Weights of a small transformer language model.
Size: width 256, 6.97M parameters.
Architecture: LayerNorm before each block, learned positions, biases, tied embeddings.
Training: a variant of SOAP for these matrices, 321M tokens.
Each number is 128 + 24 x the weight over its row's rms, rounded and kept within 0 to 255. Layers, rows and columns count from 0. The size above them is the row's rms in percent of the matrix's.

# layer 6 MLP up, 1024x256, rms 0.059, rows 614-718, columns 64-127
size [100  95 103  99  97  99 105  92 108 105 103 111 100  74 103  97 105 100 111 103 101 104  97 114  94 107 104 108 102 101 108 101 101 101  92 108  93  98 102 106 111  92 101  95 103 101  83  98 105  91 102 100  96 102 104 102  88  87  94 106 102 105  96  85  94  99  98 103 107  96 109  84 102 108 107  99 104  96 103 102  96 102 102 111 104 104  97 112  97  98 106  96 105 100  99  91  85  90  95  96  97  95 101 100  86]
[[130 100 157 127 156  98 130 123 139  86 116 123 122 148 115 134  89 114 165 130 148 107 123 125 136  89 135 146  92 152 102 110 130 141 152 104 156 125  97 107 130  94 128 135 122 141  97 136 132 127 106 129 175 113 174 117 140 105 110  75 133  71  97 130]
 [108 134  71 100 143 140 113 142 110 130 103 144 121 120 113 162 168 133 104 153 152  92 157 145 137 106  98 121 142 114 161 133 141 141 100 147 160 104  80  93 110 106 130 120 152 134 127 101 129 116  98 161 150 174 105 168 130 123 120 105  94 126  98  94]
 [ 90  99 142 113 146 103 140 126 127 117 123 141 140 124 114 138 138 101 138  86 154 128  90  92 169 159 127 149 145 130  74 101 174 129 115 111 167 154  71 128 145 121 134 111 119 144  80  69 141 123 153 143 121 101 109 138 115 143 132 146 125 124  96 121]
 [116 154 137 127 117 140 125 127 142 125 122 120 121 141 135 117 131 102 121 148 129 118 139 141 119 184 136 142 126 155 101 100 119  95 126 146  92 152 160 115 108 122 118 169  95 153 128 165  75 134 123 129 154 168 151 148 157 124 104 125 122 131 118 123]
 [ 99 160 104 118 175 110 103 108 110 117 134 149 125 116 151 120 158  92 116 147 103 177 118 135 109 114 136 103 144 138 114 109 127 123 119  95 151 150  92  95 166 110 115 108 153 135 120  96  90 132 121 122 103 141 116 143  93 117 156 128 144  97 123 160]
 [131 108 149 116 154 126 118 105 111 131 179 173 103 130 124 130 156 121 180  96 129 136 129 128 113 143 144 123 139 115  95  97 192 119 141 141  91 123 133 194 150 121 139 139 163 125 129 114 119  71 145 143 125 160 111 157 142 104 145 108 108  95 109  95]
 [141  92  82  93 139 144 181 135 159 105 157 133 126 137 143 159  91 111 168 158 176 133 110 106 105 125 100 143 169 132 136 116 116 172 102 100 139 124 117 155 138 133 150 168 179 141 159  98  86 113 114 116 145 130 121 147 128 122  95 146 148 132 122 180]
 [135  99 121 159 133 110 142 151 131 103 142 124 147  98 136 100 161 160 120 147 126  96 106 113 100  73 132 142 136 140 117 150 146 115 154  62 123  78 116 106 130 105 141 133 115 101 166 141  98 189 126 167 136 147 157 112 149 159 114 126  94 141  91 117]
 [130  98  69  87 131 123 172  92 116 100 141 122 131 142 100 130 103 125 100  98 133  98 160 120 133 142 141 148 137 111 133 112 130 148 105 129 110 151 161 152 145 113 183 135 131 132 133 115 137  73 194 109 171 134 152 164 139 136 126 154 147 104 166 134]
 [122  77 120 135 146 127 148 148 145 133 168 151 141  98 119 130 129 121  77 143 150 104 121 117 136 108 159 127 135 100 111 122  91 118 125  97 165 164 130 173 125 115 137 161 123  72 102 117 181 118 147 116 130  62 146  89 160 150 104 160 144 114 129 119]
 [155  85 119 122 129 100 109 124 141 149 130 116 137 135 133 117 126 112  90 145 154 117 150 117  97 129 119 100 158 109 110 138 127 109 127 132 125 120 139  92 132 121 102 153 137 155 109  55 140 125 151 178 128  80  95 153  92  94 135 138 174 128 136 150]
 [137 148 161 102  91 109 138 123 138 115 121 132 126 117 181  76 141 154 119  86  76  86 149 119 123 132 143 154  93 142 137 132  94 193 134  95 101 137 116 141 135 125 139 126 116 124 154 143 116 145 127 114 135 127 137 142 153 124  92 147 105 156 118 129]
 [128 127 120 123 116 139 169 103 138 170 137  77 135 112 143 117 131  97 121 160 119 137 122 112 144 117 108 135 107 133 160 124 146 163 156 137 117 136 169 127 106 113 106 116 110 123 132 114  91 128 103 127 106 124 156  92 124 111 137 118 116 113  93 101]
 [112 150 117 109 126 137  72 122 180 116 124 122 137 173 156 126 122 153 108 149 116 116 137 162 144 142 131 116 117 150 126  88 123 142 123 107 105 148 121 138 129 104 135 167  80 114 137 132 103 172 178 144 154 130 130 107  95 169 156 120 145  99 125 173]
 [165  75 108  90 116 168 141 130 130 126 142 130  97 129 132 153  76 102 129 161 120  97 144 170 104  75 128 115 108 126 106 103 131 127 105 151  99 122  99 122 131  89 118 161 116 102 137 170  90 137 143 110 144 149 160 113 140 140 120 128 169 125  94  96]
 [168 113 134 123 126 145 145  98  94 120 167  99  76 150 195 149 153 149 139 161 113 106 140 158 146 122 146 112 143 103 109 127 136  92 128 117 123 128 146 129 151 136 116 159 153 107 102 109 132 164  86 181 171 171 141  89 184 181 107 100 100 126 145  99]
 [133 102 153 127 147 151 134 127 121 142  91 132 161 112 130  83 172  98 116 152 125 123 107 138 133 117 104 114 141 140  88 176 142 140 136 108 130 124 162 138 113 113 163 144 103 117 119 164 102  92 131 172 158  96 131 118 139 115  93 149 163 116 109 131]
 [137 130 128 150 121 108 140 106 124  99 173 150 113 101 163 148 154 112 113 123 103 109 157 124 102 105 128 149 119 124 130 113 114 162 108 132  99 143 133  67 153 100 132 128 105 126  77 116 139 117  84 155 105 152 133 111 126 161  94 151 153  82  89 108]
 [ 69 176 139 128 135 150 140 151 135 149  96 156 132 133 122 129 164  92 117 116 110 117 128 145 103 136 141 137 137  90 105  80 128 108 128 133 143 170 202 113 145 144 100 133 104 111 108 142 110 162 115 158 126 131 132 127 147 128 140 167 104  69 138 171]
 [ 73 115  94 112  93 148 110  83 142 117 131  86 135 139 108 144 121 146 103 103 138 113  90 130 114 136 129 152 148 132  98 129 117 133 115 186 151 122  88 131 106 110  93 112 134 130  75 143 135 105 159 135 126 162 127 129  88 180 157 153 132 142 111 120]
 [117  86 126 111 110 165 135 185 156 122 128 108 131 102 110  97 148 129 165 134  80 118 134 118 153 120 115 141 137 157 141 150 123 134 143 135  88 140 130  90 171 140 147 162  90  66 135 152 145 147 102 147 106 142 179 142 158 131 102 150 113 114 119 101]
 [121 100 101 143 143 111 143 124 122 122 149 104 173 168 117 172 133 129 134 121 115 106 134 111 136 147 136 141 118 113 141 123 119 156 117 136 147 125 158 143 114  83 127 172 139 146 120 142  87 114 104  94 136 125 143 175 133 121 112 100 145 110  99 120]
 [ 84 149 127 140 118 132 149 103 149 135 123 134 146 120 129 169 134 139 126 158 198  91 147 143 132  98 135 134 166 123 121 105 104 139 161 187 105 124 103 163 138 111 101 161 145 141 160 141 107 110 124 155  95 135  86 155 134  86 159 160 120 156 124 127]
 [138  98 101 116 120 111 133 159 105 135 134 140 170  81 162 113 118 159 146 109 190 113 168 107 112 120 177  85 142 121 128 122  91 117 115  96  82  95 129 101 134 188 115 126 159 142 152 118 164 107 133 121 142 155 113 150 136 128 166 130 108 141 145 142]
 [113  77 125 125 135 120 133 123 123  93 184 129 136 129  90 141 137 145 134 120  89 133 119 120 126 137 130 134 116 143 140 164 127 101  69 110  65 109 142 140 178 142 153 117 131 138 133 130 147  93 125 170 147 110 117 132 178  95  99 135 110 152 113  95]
 [154 104 149 131 116 146 153 130 143 116 136 135 121 115 106 136 116 162 129 123 134 133 119 145 162  60 140 102 126 116 132 139 145 113 118 133 157 164 119 170 129 124 151 124 121 117 128 117  83  96 104 140 173 143 125 146 125 124 118 148 130  79 127 113]
 [167 156 146 145 138 146 163 111 113 105 113 159 164 131 138 152 163 115 139 156 143 145 121 117 148 128 112 141 138 127 154 125 122 125  89 105 130 166 128 117 128 139 135 109 115 136 108 127 125 174 146 149 144  81 132 137 133 119 149 124 133 157 122 155]
 [128 100 119 142 121 139 109 127 166 117 103 159 134 111 100 109  99 138 121 125 121 132  92 160  93  91 158  99 100 136 168 108 107 100 127 134 152 116 108 170 192 107 122 146 130 146 117 132 179 138 127 154 127 116 127 155 131 135  93 137 152 116 117 139]
 [133 126 115 113 131 133 108 101  99 102 131 166 143 126  78 120 177 144 145 142 167 116  77 137  99 139 125 128 171 149 122 121 109 124 106 127 115 135 133 136 122 154 155 136 144 137 157 112 100 143 121 168 118 132 128 157 140 101 138 160 147 155 106 118]
 [147 163 161  93 165  92 164 134 120 139 115 135 147 123 148 175 119 119  72 174 133  51 112 121 138 107 121 108 121 100  88 147 146 114 128 130 123 141 117 144 179 180 151 137 164 132 123  71 121 154 129  79 144 123 107 114 127 171 110 158  94 139  73 149]
 [169 166 122 167 126 136 127 135  84 138 117  76  97 149 148 102 138 125 111 131 117 115 159 129 119 137 135 118 155 103 147 141 164 151 164 102 125 139 187  88  88 135 113 129 112 107 148 143 171 116 162 119 160 117 161 133 151 131 128 147 123 174 135 120]
 [140 149 104 154 113  98 158 100 107  93 100 124 160 122 118  95 138 125 109 119 116 111  81 120 190 147 158 133 142 124  89 110 126 126 176 132 138 131 113 107 136 134  67 126 156 133 194 161 115  94 112 117  78  90 128 129 117 100 151 151 119  75 158 118]
 [140 120 107  86 103 124 139 133 168 176  94 145 121 113 157 112 137 111 158 176 129 121 149  94 110 136 135 113 125 116 165 114 110 131 131 130 180 144 119 145  94 113 107 126 106 151 115 129 138 176 128 111 143 167 159 114 130 132 137  96 136 106  96  92]
 [130  66 135 122  91 154 132 134 149 117 120 177 104 123 176 132 158 143 128 133 134 116 125 115 130  84 157  85 118 138 142 128 131 130 141 142 103 200 137 110 131  94 137 100  96 144 153 155  91 155 128 149 147  90 127 114 178 124 103 118 134 134 108 104]
 [156 152  88 162 133 108  82  71 130  95 116 116 154 119 107 137 127  96 146 100 116  74  94 105 135  65 177 111 129 143 116 163 121  89 174 117 110 124 109 140 111  82 140 115 105 118 112 109 157 138 115 100 168 104 121 131 143 127 138 103 137 116 143 145]
 [134 114 150 131 171 150 101 148 126 125 135 112 132 118 107  90 114 110 128 148 155  85 112 138 128 185 130 153 159  84 169 122 128 120 159 105 139 130  94 118 158 140 130 106 118 133 149 122  93  92 100 159 144 118 157  91 147 105  84 144  50  81 126 117]
 [155 137 129 172 123 161 134 133 134 120  94 159 142 118 146  96 129 113 126 167 104 120 135 148 146 147 153 130 115  91 153  94 157 112 110 126 110  93 158 109 152 102 137 130 125 112  92 108 137 127 145 113 107 165 133 123 156  88 120 102 112 139 122 110]
 [140 148 110 113 136 141 141 127 173 138 146  99  84 114 156 128  92 151 115 142 106 101 147 130 131 108 106 113 170 117  84 111 123 170 127 136 110 126 154 141 154 140  90 153 144 134  93 150  93 107 105  97 137 133 115 115 130 146  83 128 129 135 128 125]
 [149 149 102 166 130 110 119  94 120 110 131 163 136  86  74 120 134 117 137 176 115 121 114 127  91 128 108 133 141 149 109  84 133 101 122 191 138 142 174 153 163 128 145 158 130 104  97 105 143 108 148 118 140 172 110 112 105 171  86 108 103 144 145  93]
 [181 111 154 158 119 189 116 120 141 104 120 150 137 100 129 130 123  91 143 121 183 122 152 115 130 109  95 120 122 158 166 140 138 116 131 141 159 128 124 156 127 143  72 125 115 109 147 136 120 100 122 126 125 116 115 157 102 158 117 116 100 114 144 148]
 [113 131  69 100 138  78 113 137 106 113 172 107 133 107 102 135 100 143 136  88 161 108 103 126 132 104 157 121 102 129 147 145 147  95 146 157 138 140 150 141 179 102 154 153 111 168 147 111 161  81 132 151 118 105 100 134 147 133 138 136 100 126 129 107]
 [118  95 131 126  84 131 103 179 117 114 109 115 134  89  93  85 127 101 140 120 119 116 131 142 129 127 193 165 169 119 117  96 133 109 153 130 152 148 109 117 154 137 108 170 139 161 122 116 115 144 138 108 124 113 171 112 112 140 100 135 127 175 111 120]
 [131 152 116 139 102 102 137 149 172 142  68 114 156 131 119 151  81  87 117 108 106 135 145  84 165 169 161 166 115 149 154 169 131 104 131 123 108 130 112 156 120 143 122 154 104 100 131 151 112 138 168 104 101 204 118 139 165 158 115 131 105 135 138 118]
 [174 120 124 142 114 149 132 106 160 117 148  90 112 179 156 119 119 116 133 132 160 104  92  97  57  79 151 165 110 120 151 121 125 147 165  88 164 151 130 160 141 144 121 160 148  93 108 146 106 149 119 149 121  91  80 120 184 160 135  98  98 115 113 125]
 [197 125  93 100 108 147 135 127 146 146 116 123 120 106 130 114  76  97 127 166 124 125 137 135 142  63 123 141 145 156 131 109 157  87 135 123  77 105  82 131 125  80  98 153 114 124 119 152 142 152 125 110 143 111 150  91 127  93 136 173 126 114 115 114]
 [168 144 107  85 114 117 139 130 125 126 105 180 127 113 106 124 115 170 161 171 138 135 138 108 138 148 163 142 155 107 113 139 131 125 116  95 155 141 134 171 117 119 168 145 128 108 163 160 103 139 127 147 160 152  96 142 112 112  91 112 135 119  80 150]
 [124 124 105 121 134 113 170 154 178  81 176 140 177 132 133 127 110 137 139  90 111 136 136 115 132  81 102 125 133 117 123 136 123 108 116 127 130 140  98 141 139 132 145 138  86 133 113 137 123 183 100 152 125 129 113  96 131 121 112 136 153 149 128 143]
 [133  91 139 117 111 132 122 104 106 128 167 105 146 128 109 141 127 132 143 144 143 147 122  80 148 167 138 147 138 167 159 114 119 143 138 115 130  49 114 106  99 129  94 187  67 118 139 138 118 129 126 139 130 166 150 127 133 149  94 121  83  72 125 101]
 [109 140 148 104 107 110 138 148 176  93 122 119 124  74  96 142 143  96 148 162 128  92 121 121 130 189 107 112 136  91 157 135 118 121 102 106 136 112 146 132  84 160 134 146 128 151 126 141 101 105 107 156 131 127 152 157 109 134 108 134 125 121 131 145]
 [134 149 173 168 164 116 158  89 192 122  91 175 114 113 120 139 142 154  99 117 151 127 142 164 132 157 132 122  93 134 117 135 182 136 134 124 126 117 138 147 161 104 113  96  73 123 164 114 132  72 129 113 116 142  82 156 177 137 135 121 169  95 120 117]
 [157 112 108 114 113 138 144  74 141 154  84 117 126 144 120 122 120 101 116 115 144 125  80 125 144  80 170 149 131 134 112 130 122 160 150 120 103 133  83 163 111 128  64 106 155  85 123 113 105 153 140 171 128 151 115 134 117 135 128 125 149 103 122 135]
 [116  86 126 121 122 106 171 117 141 111 101 116 121 122  99 118  92 113 141 154 121 100 151 136 152 166 132 144 134 114 149  99 125 136 130 147 127 139 150 101 128 123  99  97 113  77 138 143 148  77 110 162 132 150 136 121 112 176 158 148 123 122 124 133]
 [135 106 152  95 106 127 117 128 113 105 130 125 170 110 133 127 191 129  99 167 156  94  95 103 144 180 135 137 141  85 139  71 129 128  82 100 153 131 148 121 143 161 123  86 127 128 148 129 119 105 142 107 128 120 131 156 112 170 112 140  87 144 144 133]
 [156 141 162 153 107 131 131  86 111 131 101 128 170 126 113 104 104 114 122 200 150 123 136 102 125 150 119 136 110 142 173 113 159 148 153 139 119 132 147 108  93 143 137 150 140 112  97 116 114 115  64 137 108 117 157 154 152 118 145  96 146 129 132 110]
 [113 119 127 158 147 130 104 129  99 105 178 145 161 108 126 133 132 139 117 124 118 132 122 103 109 122 124 150  92 120  99 125 127  84 161 132 173 132  95  99 136 111 132 133 125 142 103 149 108 188 152 170 124 107 146 177 166 124 148 125 102 102 174 109]
 [130 116  94 156 153 147  99 136 119 100 147 124 108 107 153 131 152 125 142 130 132 115 173 178 126 125 132 145  97 134 164 107 141 113 126  72  83 158 106 121 160 135 139 143  99 131 114 105 104  89 134 150 163 133 131 121  93 139 145 155 128 143 104  92]
 [147 138 102 140 208 159 107 138 150 112 118 119 128 118 187 130 151 123 113 113 142  89 120 164  96 117 154  94 116  94  94  78 149 141 139 144  91  76 124 158 116 136 124 115 106 122 126 150 128 122 107 118 134 129 126 152 131 133 142 130  99 102 151 139]
 [ 90 118 146 119 121  86 150 109 138 129 160 150 118 177 154 129 136 129 127  95 139 124 151 152  95 122 138  90 128 168  68 120  97 114 130 136 102 130  95 147 123 114 151 148 145 119 157 134 106 139 121 142 148 138 132 101 167 138 161 126 146 133 113 139]
 [184 132 109 123 109  98 123 120 128 160 141 119 109 123 124  95 129 157 117 134 116 161 117 168 139 100 159 154 139 134 160  85 116 162 108 136 132 182 142 124 139 100 130  93 125 154 102 166 140  68 104 142 179  92 114 186 125 101 151 110 141 131 130 153]
 [155 148 117 141 135 103  70 130 119 112 156 160  81 100 143 114 125 111 134  97 121  89 129  91 113 175 130  78 153 126 119 128 116 146 131 129 116 130 148  80 109 151 109 126 135 148 109 158 138 161 111 122 119 101 134 128 178 155 149 116 132 105 124 121]
 [125 159 175 169 103 143 109 156 187  97  72 129 125 147 125 138 107 108 116 125 149 135 149 110 146 124 139 122 164 130 149 116 114 151 128 139 157 132 137  77 112  94 133 123 166  98 102 145  98  97 119 129  98 100 132 123 116 110 149 144 146 156 119 108]
 [110 111 105 123 113 125 115 143 159 133 108 143 163 117 103 146 133 135 125 120 138  88 116 167 116 122 105 162 135  86 116 127 139 132 105 134 146 120 131 115 113 128 152 140 144  95 126 121 128 135 128 138 158 118 116 146 157 127  72 136 112 116 125 146]
 [133 125 153 130 132 112  99 107 120 143 157 131 132 114 147  89 125 155  84 135 101 139 154 140 140 137 114 111 110 104 118 115 111 148 131 126 158 133 154 133 155 102 149 169 166 128  98 105 121 161 149 139 130 123 109  89  71 144 144 135  99 132 133  95]
 [135 125 102 160 119 144  98 103 108 127 159 110 113 111 143 136 118 110 145 160 148 101 143 142 123  72 117 110 153  90 137 117 106 115 203 158 120 178 132 130 156 133 136 140 127  74 169 163 111 158 146 124 129 105 124 163 166 139  90  87 130 123 129 126]
 [145 133 165  93 140 135 184 112 114 113 174 100 150  82 180 169 132 105 153 123 129 151 148 131 148 148 129 163 147 103 105 143 113 145 106 103 134 119 147 162 111 149 127 150 166 111 164 102  91 135 191 118 110  96 106 136 104 151 124 114 168 112 118 159]
 [138 109 127 173 125 126 147  90 132 111 172  73 137 104  81 177 133 110 106 162 120 170 173 138 111 113 115 144 136 140 184 111 154 128 132  98  98 124 113 139 127 130  94 119 157 142 164 134 121 164 115 142 168  70 115 113 138 136 111 139 129 138  91 133]
 [142  96 154 119 142  95 126  76 166 135 145 140 119 118 128 125 133 134 148 142 169  98 158 140  99 134  88 134 120 103 113 126 140 136 123 137 130 163 127 128 175  86 188 159 104  92 117 163 123 158  93 130 106 107 153 137 133  84 155 136 131 116 105 125]
 [111 164 105 164 112 130 138 165  84 151 109 125 143 134 138  99 129 103  95 140 160 123 110 150 161 154 177 100 163 109 124  96 108 131 123 104 122 126 111  99 110  87 155 123 120 118 149 179 143 118  91 135 171 121 150 119 161  76 175 137 129  92 133 118]
 [100 169 111 112 115 118 136 157 109  97 105 106 110  99 124 147 150 120  76 137 123  96 150 139 136 133 156 167 130 132  89  89  75 111 105 153 115  88 114 161 144 123 128 151 182 139 124 105 176 156 145 114 148 122 162 118  87 100 108 134 160 124 117 152]
 [115  81 154 126  88 144 170 134 182 161 148 133 127 124 130 104 123 139 108 142 139  84 165 138 136  80 112 151  92 177 187 108 108 122 152 104 101 135 101 132 141  94 112 168 137 153 113 123 123 137 112 105 128 140 124 160 104 131 119 149 132 107 160 122]
 [145 172 170 103 131 118 102 106 153  98  93  83 120 140 144 109 112  96 100 141 123 138 160 140 178 162 131  98 128 143  94 110 112 122 128 121 116 118 137  94 124 136 127 111 120 137 107 125 160 116 107 135 142  86 140 142 164 105 142 152 150 108 117 102]
 [130  96 181 141 117 108 100 136 118 159 155 130 136 134 132 104 131 155 124 142 125 129 138 122 131 114 150 173 147 126  83 121 140 154  80 113 176 136  94 140 143 113 115 147 128 136  95 128 130  95 149 141 115 137  79 128 151 138 144 117 111 102 145 167]
 [195 158 115 143 127 121 138 119 134 150 150 136 178 101 127 106 170 109  95 131 126 189 148 136 152 144 130 170  98 155 107 122  84 141 129 135 128 144 127 121 135 132 171 124 179 138 159 151 164 120 137 168  90 142 166 155 100 142 128 135  90 171 126 112]
 [131 155 103 150 152  95 146 154 136 154 138 116  75 143 110 102 127 135  98 144 118 132 137 139 120  86  98 130  88 158 124 110 136 129 144 168 133 126 132 130 134  97 128 158 147  97 146 128 138 133 140 108  87 122 113 177 164 131 109 159 131 125 121  99]
 [160  80 123 162 111  87 147  93 137 110 157 118 117 118 163  81 134 122 138 111 154 156 135  94 129 112 104  97 142 149 141 127 111 103 160 161 137 117 114 158 148 113  90 115 168 115 101 134  92 127 154 155 164 111 154 202 131 127 147 127 111  90 112 150]
 [136 115 105  97 128 144 131 139 118 119 161 136 171 132 132 150 135  85 109 129 113 145 142 129  97 170 108 144 120 163 109 124 170 116 130 108  84 100 109 129 137 106 139 151 165 144 100 120 107 162 110 103 113 132 180 148 169 171 153 136 138 121 110 100]
 [102 111 148 153 120 152 150 152 113 153 166 119 133 185 114 114 170 157  70 142 156 146 102 115 150 115 148 127 128 176 107  95 164 144 117 164 158 126  93 152 104 109 109 103 120 136  97 169 134 112 126 159 119 128 165 130 153 130 118  65 121 136 106 145]
 [ 97 137 114 172 165 110 144  86 120 144 128  64 121 121 129 113 118 113  93 168 118 121 161 158 126 122 169 161  73 142 147 122 119 113 181 112  84 121 134 143 178 125 132  93 142  98 159 142 127  92 102 116 154 141 117 138 191  99 140 136 112 159 172  93]
 [115 114 122 110 115  97 123 124 161  89 120 157 164 103  91 131 129  99 129 121 110 121 152 114 131 107 127 125 122 143  84 163 158 129 127 124 131 118 124 114 134  80 120 161 112 123 167 119 160 131 162 171 107 117 123  99 103 135  98 137 102 130 160 106]
 [134 156 152 162 192 140  84 147 118  82 136 137 154 100 152 136 111 124 128 131 107 130 153 121 104 123 153 107 175 118 138 136 122 124 149 101 124 125 106  72 153  89 127 166 129 121 102 139 185 167 102 145 163 124 171 129 146 137 186 143  97 146 111  71]
 [129 164 133 166  93 121 128 153 111 109 117 147 135 136  85 163 141 135 120 137 106 121 152 101 128 136 139 154 151 106 124 136 166 143  77 114 108 156 124 159 126 120 142 145  75 121 131 152 115  60 156 124 123 104 157 130 145 156  71 134 135 191 121 125]
 [141 125  85 134 132 111 103 137  97 110 136 125 116 131 124  95 169 134  98 156 137 133 103  74 112 130 106 106 112 106 119 140 100 121 141 138  63 146 145 113 131 114 126 167 133  83 120 147 112 126 150 130 134 146 144 172 152 149 117 104 119 126 154  57]
 [103 108 125 155 143  96 147 140 126 131 101 160 103 150 144 129 201 128 208 126 152 126 141 138 134 102 143 156 131 118 126 147 117 130 157 140 129 135 119 155 133 146 155 119  96 139 160 127  85 154 122 141 158 114 114 104 139 106 100 126 108 105  90 103]
 [145  89 125 121 131 130  97 133 137 170 111 162 123 151 126 144 160  99 135 122 153 105 157 147 139 108 134 130 112 134 140 124 145 129 122 135 159 147 131 101 190 115 115  61 169 138 140 152 114 119 138 137 158 150 145 130  99 113  80 139 173  96 147 124]
 [146 145 165 133 157 125 138 138 117 129 149 110 137 114 112 130 120 123  88 135 149 141 110 120 123 140 108 143 102 139 135 111 125  92 109 166 103 108 121 154 134 127 142 179 128 109 166  95 113 173 116 103 179 111 159 132 130 131 136 113 114 139  73 124]
 [147 118 138 116 133 136 166 147 138 133 117 117 131 117 157  85 113 130 146 123  92 129 143 139 130 109 121 143 148 128  95 132 142 110 104 140 134 129 100 168 169 136  59 145  89 131 142 172 136 142 175  81 153 132 190 125 117  72  96 145 154 120 136  89]
 [142 106 146 104 145  92 152 119 139 160  96 170  99 126 195 123 140 108  87  78 131 104 126 144 169 138 127 116 156 125 135 122 111 145 182 103  98 158  50 123  79 188 145 136 122 154  98 167 148 106  89 123 165 119 135 152 179 131 121 161  96 124 126 129]
 [ 90 166 147 167 117 135  94 102 145  76 163 122 118 124 115 126 149 118 138 121 156  89 132 132 132 142 163 147 136 125 170 142  83 147 149 118 147 128 141 106 112 139 106 154 134 120 108 153  94 118 100 123 136 159 112 140 160 143 155 134 114  83  98 145]
 [128 147 155 130 134 111 113 138  70 126  99 161 141 122 148 107 114 124 158 117 116  95 147 110 103 136 144 121  95 105 158 125 124 114 119 104 107 141 156 181 156  99 169 134 132  89 155  79 138 142  83 141  94 167 136 117 103 149 128  90 102 131 144 136]
 [145  91 135 163  99 132 126  83 143 135 118  96  99 145  94 156 151 136 100 114 144 158 157 123 115 149  76  97 162 145 128 123 138 128  93 160  93 121  69 163  99 131 145 117 122 176 137 125  89 123  91 130  92 136 149  94 107  99  89 116 139 123  83 149]
 [139 108 175 151 151  85 113 105 122  89 148 148 169 129 161 102 145 108 113 110  77 113 159 162 173 135 113  76 140 170 196 111 121 158 167 108 108 100 140 143 170  78 143 125 135 128  99 182 142 115 169 145 162 118 103  98 140  78 129 151 113 112 172 136]
 [127 173 105 131 131 116 134 107 123 123  93 114 136 126 156  80 127 105 146 147  84 123 187 182 145 134 133 129 146 123  93  99 121 194 131 137 135 166  59 132 105 146 159 104 155 191 109 126 134 116 115 107  90 136  98 145 103 109 118 134 107 120 116 113]
 [129  92 168 204 151 133 121 119 142 118 115 131 122 124 100 126 153  92 145 112 152 154 189 168 119 129 182 126  92 121 110 118  87 150 157 159 134 162 120  90 128 165 109 123 136 105 114 164 140 151  62 162 102 145 138 139 129 159 164 131 166 147 162 132]
 [163 143 141 116 170 143  88 141 138  98 108 167 140 111 176 111 112  90 143 127 117 104 101 163  94 112 144 157  77 167 107 159 101 160 117 112 111 109 149 127  94 102 103 109 118 133 146 136 108 138 118 128 136 131 120 112 117 130  94 151 136 108 103 115]
 [206 104 125 124  95 134 145 108  92 139  85 152 118 131 113 121 138  89 172 181 122 118 116 149 156 125 145 129 145 109 134 141 151 114 128 110 116 135 106 147  80 144 151 124  95 125 175 111 107  74 121 171 120 138 101 117 108 187 109 146 136  89 143 129]
 [ 89 138 118 144 143 150 159 151 145 147 155 164 124 142 120  76 189 124 144 168 164 146 135 163 118 130 149 139 135 121 133 122 102 114 106 151 159 156  74 132 157 157 167 156 100 140 149 115  95 150  89 142 129 152 121 146 129 110  95 157 203 137 148 129]
 [132 144 129 101 129 118 104 136  82 125 120  95 106 145  92 123 117 146  74 122 145 122 108 145 113 110 130 146 102 103 111 115 107 124 122  95 157 118  84  86 144 109 133 147 114 138  92 149 126 129 102 149  78 104 114  96 150 147 143 144 147 111 144 147]
 [143 155 160 136 124 116 108 122 115 114 127 118 164 133 108 103 122 133 136 132  99 134 152 152 144 144 128 177 126  83 149 115 123 122 132 142 139 157 129 144 137 135  96 127 147 118 138 130 124 132 151 162 167  96 124 120 120 110  91 175  73 139 146 108]
 [132 125 127 181 125 132 105 148 132 155 137 157 122 126 115  80 156  91 102  89 122 134 131 126 148 151 116  77 176 153 154 115 156 137 101  92 102 115 110  96 121  96 130  96 129 130 124 133 115 140 172 137 167 161 144 125 102 137 113 120 153 115 100 160]
 [151 136 146 139 115 131 178 145 153 148  77 104 130 150 124 133 119 147 164 173 151 104 130 152 141 155 146 144 118 133 146 147 129 106 111 136 107 132 129 136 130 124 120 139 164 143 141 109 178 132  92 172 133 134 134 123 130  92 137 182 116 104 103  98]
 [124 131 162 135 144 138  82 131 110 142 117 101 102 129 113 170 115 105 124 120 150 150 137 120  98 143  95 147 100 162 132 115 110 113 153 173 118 124  83 117 125 140 154 166 107  78 118 143 137 115 113 139 107 133 102 174 138 120 136 149 124 144  95 158]
 [121 115 139 125 139 127 142 119 118 150 133 141 104 131 121 141 118  85 167 111 160 173 120 162 132 104  99 149 172 124  93 108 156 137 129 134 139 134 136 162 160 129  78 116 115 134 117 139 176 121 137 161 134 153 144 106  84  82 112 103 144 163 135 147]
 [138 144 163 128 100 111 100 121 141 134 136 124  98 126  91 130 160  99 113 132 141 117 147 163  97 123 160 164  83 149 144 111 110 100 160 118 132 168 142 171 148 166 145 119 138 173 164 148 135  93 135 123 112 182 177 119  98 138  84 112 177 137 123 143]
 [ 91 124 157 167 153 122 132 107 137 171 106 107 181 105 110  67 127 102 135 117 147 136 103 137 126 110 106 152 141 164 124 158 125 125 124 103 120 118 165 124 121  77  99 135 132 139 124  96 136 106 142 134 168 122 157 162 110  94 145  98 112 150 132 121]
 [140 121 115 152  85  75  95 101 153 116 103 112 140 107 176 139 118 129 124 116 150 123 115  76 123 127 173 120 105 138 132 145 114 118 168 121 111 151 112 133 140 142 117 105 123 126 100 134 124 142 100 175 130 167 150 149 102 137 130 101  98 129 131 155]]